From a checkpoint of a small transformer trained on Wikipedia: 12 layers, 19.9M parameters.
Each number is 128 + 32 x the weight over its row's rms, rounded and kept within 0 to 255. Layers, rows and columns count from 0. The size above them is the row's rms in percent of the matrix's.

# layer 3 attention key, 256x256, rms 0.195, rows 164-188, columns 0-63
size [ 84  99  85 111  94 104 115 117 111 108 107 115 110 101 103 117 116 115 108 103 113 108 103 119 117]
[[125 119 132 160 164  89 155  83 103 126 108  88 107 100 140 114  76 107  90 127 108  62 137 182 153 195 120 113  94 122 186 159 100 125  91  60 104 116 108 131 167 113 132 106 140 159  95  85 147 120 200  92 133  81  90 126 202 131  67 142  96  81 106 123]
 [151  87 146 129 114 111 105 154 122 146 121 177 179 159 112 122 226 109 146 120 208 145  78 127  95 166 117 123 124 121  89  80  95 211 135 185 111 118 110  75 134 130 105  84 153  65 136 164 113 156 118  66 108 178 166 100 135 130 125 147 174 139 126 126]
 [104 110 157 112 125  75 103  79 185 143  84 149 101 165 101  43 122  92 152 138 107 109 111 133 111 171 196 130 119 130 121 117 111 114  63 118 108 133  98 124 128 133 145 120 178 105  79 182 136 157 205  73 119 119 170 138 115 144 129 109 192 127 106 143]
 [139 100 107 166 153  87 174 101 150 111  87 132 132 138  94 118 146 157 116 139 177  76 137 165  95 148 145  68 138 141 107 178  85  92  88 117 126  93 153 144 144 114 123 104 115 135  21 134 151 136 140  66 133 102  96 108 144  98 134 143 112 163 149 141]
 [106 124 144 187  97 149 106 101 129 127 113 133 163 155 195 151  28 121 144 136 120 159 116 144 157 154 133 139 149  91 159  95  84 157 120 110 147 148 174 116  87 175 155  82  92 149 132 207  51  91  74 170  67 101 163  53 153 144 115  89 128 119 101  77]
 [ 91 132 147 102 173 140 109 106 115 161 143 140 131 156  78 119  93 107 178 120 175 106 134 155 131 196 155 100 140 168 102 131  95 162 117 163 111 128 156 161  88 127 134 113  98 108 115 158 149 149 127 111 110 159 197 144  52  96 136 176 171 175 185 141]
 [104 130 101 139 146  79 138 126 198 141  72  18 115 182 138 130  44 147 168  87  67 134 139 126 160  97 132 106  87 111 126 134  76 109 136 134 106  71 105 112 124 172 118 117 132 159  33 122  76 103 221 107 148  74 125 123 173 151 120  82 120 125 153 176]
 [131  54 184 102 131 143 116 113 179 158  90 184 141 108 171  64 139 134  57 130 150 182 109  98 121 104 169 154  91  84 143 118  89 122 129 108 134 131 162 136 135 116 107 141 168 157 129 164 151 143 119 119 112  83 114  97 148  50 163 152 117 172 123 138]
 [115 153 130 133 178 127 134 166 142 106 147 118 175  97 176 115 106  57 149  95 127 144 153 139 168  96 128 136  79  98 127 167  47 127 102 182 136 168 215  96  97  98 109 155 122 183 162 115 112 122 128 115  78 155 160 153 147 153 189  97 130 157 141 121]
 [121 194 101 159 136 151 122 183  92 115 161 127  94  86 125  75 160 124 167  89 201 156 150 139  95 112 115 139 126 107 149 158 121 130 100 147 154 161 182 107 134 147 113 136 156 118 204 172 158 150 143 127 135 150 155 106 122 144  87 126 137 105  91 109]
 [154 200 165 169 136 148  84 176 101 147 138 140 122 127 116  95 147 104 104 126 119 161 125 121 113 158 129 123 173  95 169 122 104  56 100 107 116 124  99  77 113 217 140 151 147 107 148 180 149 110 116 114  98 113 148 126  92 140 159 116 109 147  86 125]
 [152 136 183  57 164 130  96 102 155 111 116  54 129  98  84 152 170 119 156 162  60 126 108 139  62 106 106 194 143  75 124 104 104 127 172 145 136 142 199 129  64 124 110  85 100 100 131 179 129 161 140 174  90 116 136 165 139 138 150  63 160 146 176  66]
 [ 87 109 173 131  65 131 109 145 146  57 133  55 117 110  90  88 113 146  84 116 144 117 152 158  90 166 119 145 145 105 126 133 155 135  94 139 125 104 145 145 133 161 163 125 159 113 105 166 126  87 124 136 107 158  96 139 158  95 129  59 119  91  55  67]
 [181 123 164  91 127 104 128 131 109 119 166 161  90  67 163 166 154 132  77 197  97  68 154 128 144 133 135 119 184 125 187  85 208 132 127 112 115 118 125 162 174 105 124  84  88  80 125  82 150 140 106 151 135 111  98 145 100 151 157 129 185  95 140 139]
 [ 79  92  59 140 129 139 134 126 119 150  96 120  97 174 124 215 165 128  83 133 141 149 105 151 165 129 110 140 154 138  99  99 110 127 118  98 138 151  80 133  92 133 110 147  53 113 115 112 119 123 159 128  79 148 150 117 152 104 120 160 134 167  99 104]
 [ 89 177  63 166 137 132 102 161  79 172 163 136 141 171 132  69 120 111 170 102 158 204 143 143 109 133 156 159 114 135 107 131 104  87  89 120 164 117 136 160 145 136 141 130 125 127 142  54 110 136 169 105 132 150 142 123 149 128 125 125 139 120 140 120]
 [182 119 124 162  71  87  99 153 161 145 166 147 114  99 171 133 148  97 175 148 135 154 114 153 217 164  73 162 169 169 158 111 161  69 177 163 152 106  98 145  90 117 158 193 137 142 192 130  85 133 192  84 131 140 138 118 159 107 172 153 133 162  87 143]
 [158  89 106 178 110  65 124 120  99 142 150 148 123 150 112 126 142  72 105 167 195 106 109 144  92 117 154 132 148  70 123 181 149 113 140 127 150 108 145 170 133 157 124 115 170 155 163 131 133 148 132 158  98 125 127 128 152 112 178 137 137 146 181 153]
 [156 139 191 110 140 128 169 143 119 176 118 178  97  78 155 182 124  77 128 136 146 107  95  96 130 160 111 173 124 110 141 146 105  93 137 117 121 163  90 143 147 146 122 146 127 150 188 109 135 172 103 138 149 167 186 119 133 131  81 125 105 139 112 165]
 [127 174 177 102 117 126  97 114 167 152 152 138 130  91 163 125 123 145 153 179  89 125 150 104 233 126 111 107 115 140 123 111  54 160 143  72 110  78 142 128 131 160 128 196 137 153 111 151 148  88  97 117 169 180 111 181 169 143 144 182  84 180 138 104]
 [163  87 123 145 160 147 125 135 118  90 164 152 110 153 126 164  56 126 137 149  90 128  67 187  72 113 139 110  87 158 107  81 112  99 115 133  71 110 159 145  80 115 126 101 133 131 113 125 128 122 112 122 134  75  89 170 108  75 154 115 119 159  89 162]
 [150 132 145 184 117 153 110 164 102 137 148 132  77 186  10 161 110  73 143 145 153  67 185 159 147 168 156 141 135 135  99 118 142 133 142 169 188 150 162 117 153  98  88 122 157  82 158 130 145  89 107 108 122 176 147 121 164 126 122 151  81 174 114 135]
 [113 150 167  86 133 105 129 132 157 114  79  69 151 108 120  80 117 129 157 142 106 135 138 120 147 129 119  77 158 136 140  72 180  88 111 174 106  85 103 144 153  75 122 120  86 137 151 172  73 165  64 148 108 147 115 120 182 147 162 146  60 149 156 107]
 [101 144  96 150 142 130 136 134 107  85 115 141 124  78  73 143 104 158 131 113 133 113 163 129 125 144 133 138 156 134 104 183 143 120 162  68 113 143 101 134 119  87 174  43  82 113 103 120 123 142  81 127  93 102 137 155  79 100 107  97  71 112 119  74]
 [ 10  79 134 135 139 148 128 121 105 127 111 108  93 144  85 123 154 137 140 126 174 115 121  88 167  82 158 108  99 113 140 132 104 148  58 169 121 195  80 119  93 152 128 128 129 110 102 183 104 193  81 157 138 172 156 159 128 191 137 142 111 126 130  96]]
# layer 3 attention query, 256x256, rms 0.197, rows 165-188, columns 0-63
size [101  93 110 105 133 118 117 111 111 112 109 104 101 111 107 112 102 110 113 113 109 110 104 104]
[[ 99 133 150  92 160 157 176 173 191 109 118 141 154 119 155  86 156 152 105 104  78 110 119 119 139 104  94 131  92 146 131 203 159 125 115 176 167 163 174 125 143 200 187 135 111  80 104 163 170  94 106  31 102  76 169  97 152 114 141 138 132 144 189 127]
 [111 163 153 175 152 134 117 166  78 171 158  98 106 162  92 143  95 167 148 114  96 158 121 138 168 144 132  96 132 119 136 160 112 129  97 114 133 190  62 122 176  88 132 111 129 145 135 132  96 106  85 134 140 109  99 171 120 153 106  70 128  63 124 132]
 [150 153 110 113 102  78 115 151 119 121 110 117 149 154 141 137 145 125 106  69 122 141 111 127 132  80 117 119  88 121 102  55 130  57  93  64 133 122  34 132  99 201 199 158 140 151  74  90 146 123 201  90 105 150  79 162 174  94 139 151 123 171 124 146]
 [108 153 155 167 102 124 110 109 135  90 147 137  95 165 205 157 136 100 124  91 159 129 149 144 117 122 189  88 104  68  82  83 118 166 164 134  90 104 134 136  74 153 130 134 157 136 167 133 183 121 176 179  92 168 155 157 102 146  94 169 169 121 104  95]
 [ 75  79 121 168  92 125  97 147 117  94 139 113 150 111 131 139 140 128 169  89 125  92 179 120 122 168 101 127  77 151 118 116 138 157 168 150 158  88 103 120  91 125 139 110 110  72  16 127 136 129 143 142  90  86 150 176 183 122 166 159 118 106 140  80]
 [133  36  54 153 116  97 149 102 138 152  90  30 138 131 117 102 115 109 157 107 133  90 108 154 122 156 136 138 151 146 110 155 125 135  96 117 190 158 109  96 148  78 178 102 168 127 103  53  83 146 204 123 155 133 197 107 171 116 134 143 103 138  98 117]
 [177 152 137  83 150 156 106  78 108 110  83 109 177 159 152  97  83 116 105 172 164  58 119 141  94 164 152 160 118 172 126  95 117 130 144 160 117  84  58 185 146 141 123 160 101 109 114 132 120 114 102 113  70 135 138 113 133 115 152 155 184 147 148  76]
 [ 89  85 127 117  88 112 112  98 115 171 129 110 139 145 164 130 162 139 115  61 105 116 141 128 126  91 115  92  80 159 134 125 144 129  95 141 164 127 113 119 204 118 110 144 191 188 150  81 134  83 111 174 168  49  79 145  96 121 122 116 101 152 161 130]
 [135 141 119 176  79 104  93 155 170 167 152 103 145 101 225  82 149 132 123 134 102 143 130  81 164 148  90  97 151 121 164 168 115 135 140 153 118 140 187  95 139 134 115  73 112 124 227 139 152  68 137 147 162 135 170 105 107 161 120 157 118 144 151 143]
 [130 133 113 124 107 152  86 122 116  89 111 163  91 129 142 111 102 102 125 138 133 124 120 183  93 105 156  77 186 113 190 127  68 164 114 104 109 138 113 125 126 111 107 145  98 112 127 154  79 115 107 119  36 105 145 162 110 159 121 126 183 120 113 185]
 [146 129 154  90 117  94 132  92 155 123  86 156 158 132 112  99 167 107 142 156 139 160 180 130 146 139 115 109 126  72 137 158 129 128 108 147 128 115 146 100 144 214 133 129 120 120 155  84 150 110 109 162 147 112 136 112 146  67 143 122 129 130 143 122]
 [140 134 149 141 106 186 185 126 128 106 157 130 167 131  77 103  72 121 105 127 116 120 161 137  84 154 112 136 155  70 131 123 135  97  90 115  87 160 177  82  74 149  86 161 117 112 118 146 162 131 150  92  79 118 106  92 190 191 107 182  75 192  81 157]
 [148 139 101  89 134 145 137 144  85 111  98 159 116 109 134 121 122  70 104  99 129  96 134  63 178 136 160 103 157 131  77  94 109 104 137 161 133 148 121 127 145 112 167 126 135  67 116 204 136 138  73  75  93 144 128  94 131 121 150 108 132 173 185 104]
 [136 147  75 129 112  79 110 110 111 188 101 176 176 125 104 194 111 141 108  71 151  99 128 138 125  57 108 119 182  85 115 128 124 161 147 148  95 140 116 118 109 127 103  53 110  92 166  86 122  97 120  95 158 108 121 124 135 106 115 156 167 108 110 132]
 [108 199 112 104  84 151  97 111 128 156  72 111 141 119 137 104 129 127 119 129 145 133 155 195 111 137 139 124  63 156 147 125  86 105 106 124 154 141  93 129 147 160 152  78 157 124 154 137 151 118 144 135 118  78 117 131 113 151 145 144 150  61 148 101]
 [128 143 135 150 110 104  92 127  98 106 139 138 125  82  83 217 142 183 151 192  72 157 126 135 150 119 107 166 168 154  97  98  88  70 160 189 139 121 127 161 104 159 107 116 112 118 127 110 110 121 145 121 123 110 136 175 111 184  94 205 136 112 127 174]
 [131  81 136 126  58 148 164 103 162 111 186 150 118 153 119 110 164 177 161 110 178 171 121 145 114 114 109  85 114 141 148 154 123 177 148  86  74  60  96 117  72  83 174 116  96 150 149 131 144  81 152 102 158 121 148  91 212  83 129 117 138 146 179 119]
 [105  67 121 111 161  86 108 115 165 121  68 112 112 125 158 117 110 124 130 128 103 116 145 208 137 138 130 152 114 129 107  93 150 114 159  97 165 124  97  88  81 120 122  87  59 119 105 144 128 137 148 139 118 124 111 183 121 182 135  81 112 132 121 133]
 [155 125 185  72  91 150 101 127 129 110 147 101 145 111 149 135 195 100 126 151 140 101  67 152 119 120 145 109 101 109 162 117  86 187 131  96 137  76 151 166 100 130  77 157 105 157 153 119 134  70  88 131 130  74 148  80 122 150 175 146 117 147  93 132]
 [176  94 154 219 102 115 167  92 106 120 112 142  55 147 152 138 137 126 113 168 137 130  92 147 139 121 100  97  95 133 174  84 145 120 111 108 137 105 189  78 137 110 141 127 130  84 152 126 134  95 133 171 122 178 125 147 126 139  63 129  96 113 169 117]
 [171 139 165 121 157  81 122 147 128  68 155  96 115 136  62 218 173 151 103 143  72 128 171 143 127  83 168 139 138 136 157 115 113 121 170 128 116 163  47 121 119 122 133  99 131 106 182 168 127 168 122  82 129 180 155 104 159 143 133 141 106 141  84  77]
 [173  91 164  93  80 160 160 100 142 163  63  93 129 116 113 117  73 157 108  94 102 193  93  58 136 134 152 130 113 109 136 136 194  87 115 134 134 139 129 148 150  94 119 131 163 154  75 152 165 123 130 165 164 170 121 138 196 107 105 116 124 122 202 132]
 [130 108 113  68 180 141 115  71  75  32  76 110 137 173 135 157 158 172 147 146 168 100 141 108  58 102 126 135 129 123 146 165 110 117 157  84  99 157  95 114  77 142 130 113 103 173 130 134 131 161 114 146 128 145 117 152 160  90  96 120 166 119 170  88]
 [108 133 101  95 129 121  93  91 154 127  67 161 137 113 121 106 118 145 189 143 174 112 117 183 121 121 198 112  61 120 191  97 124 142 112 149 156 180  53 181  93 193 152  77 104 122 126 135 130 180 147 138 115 168 116 145 105 160 100 122 111 168 134  84]]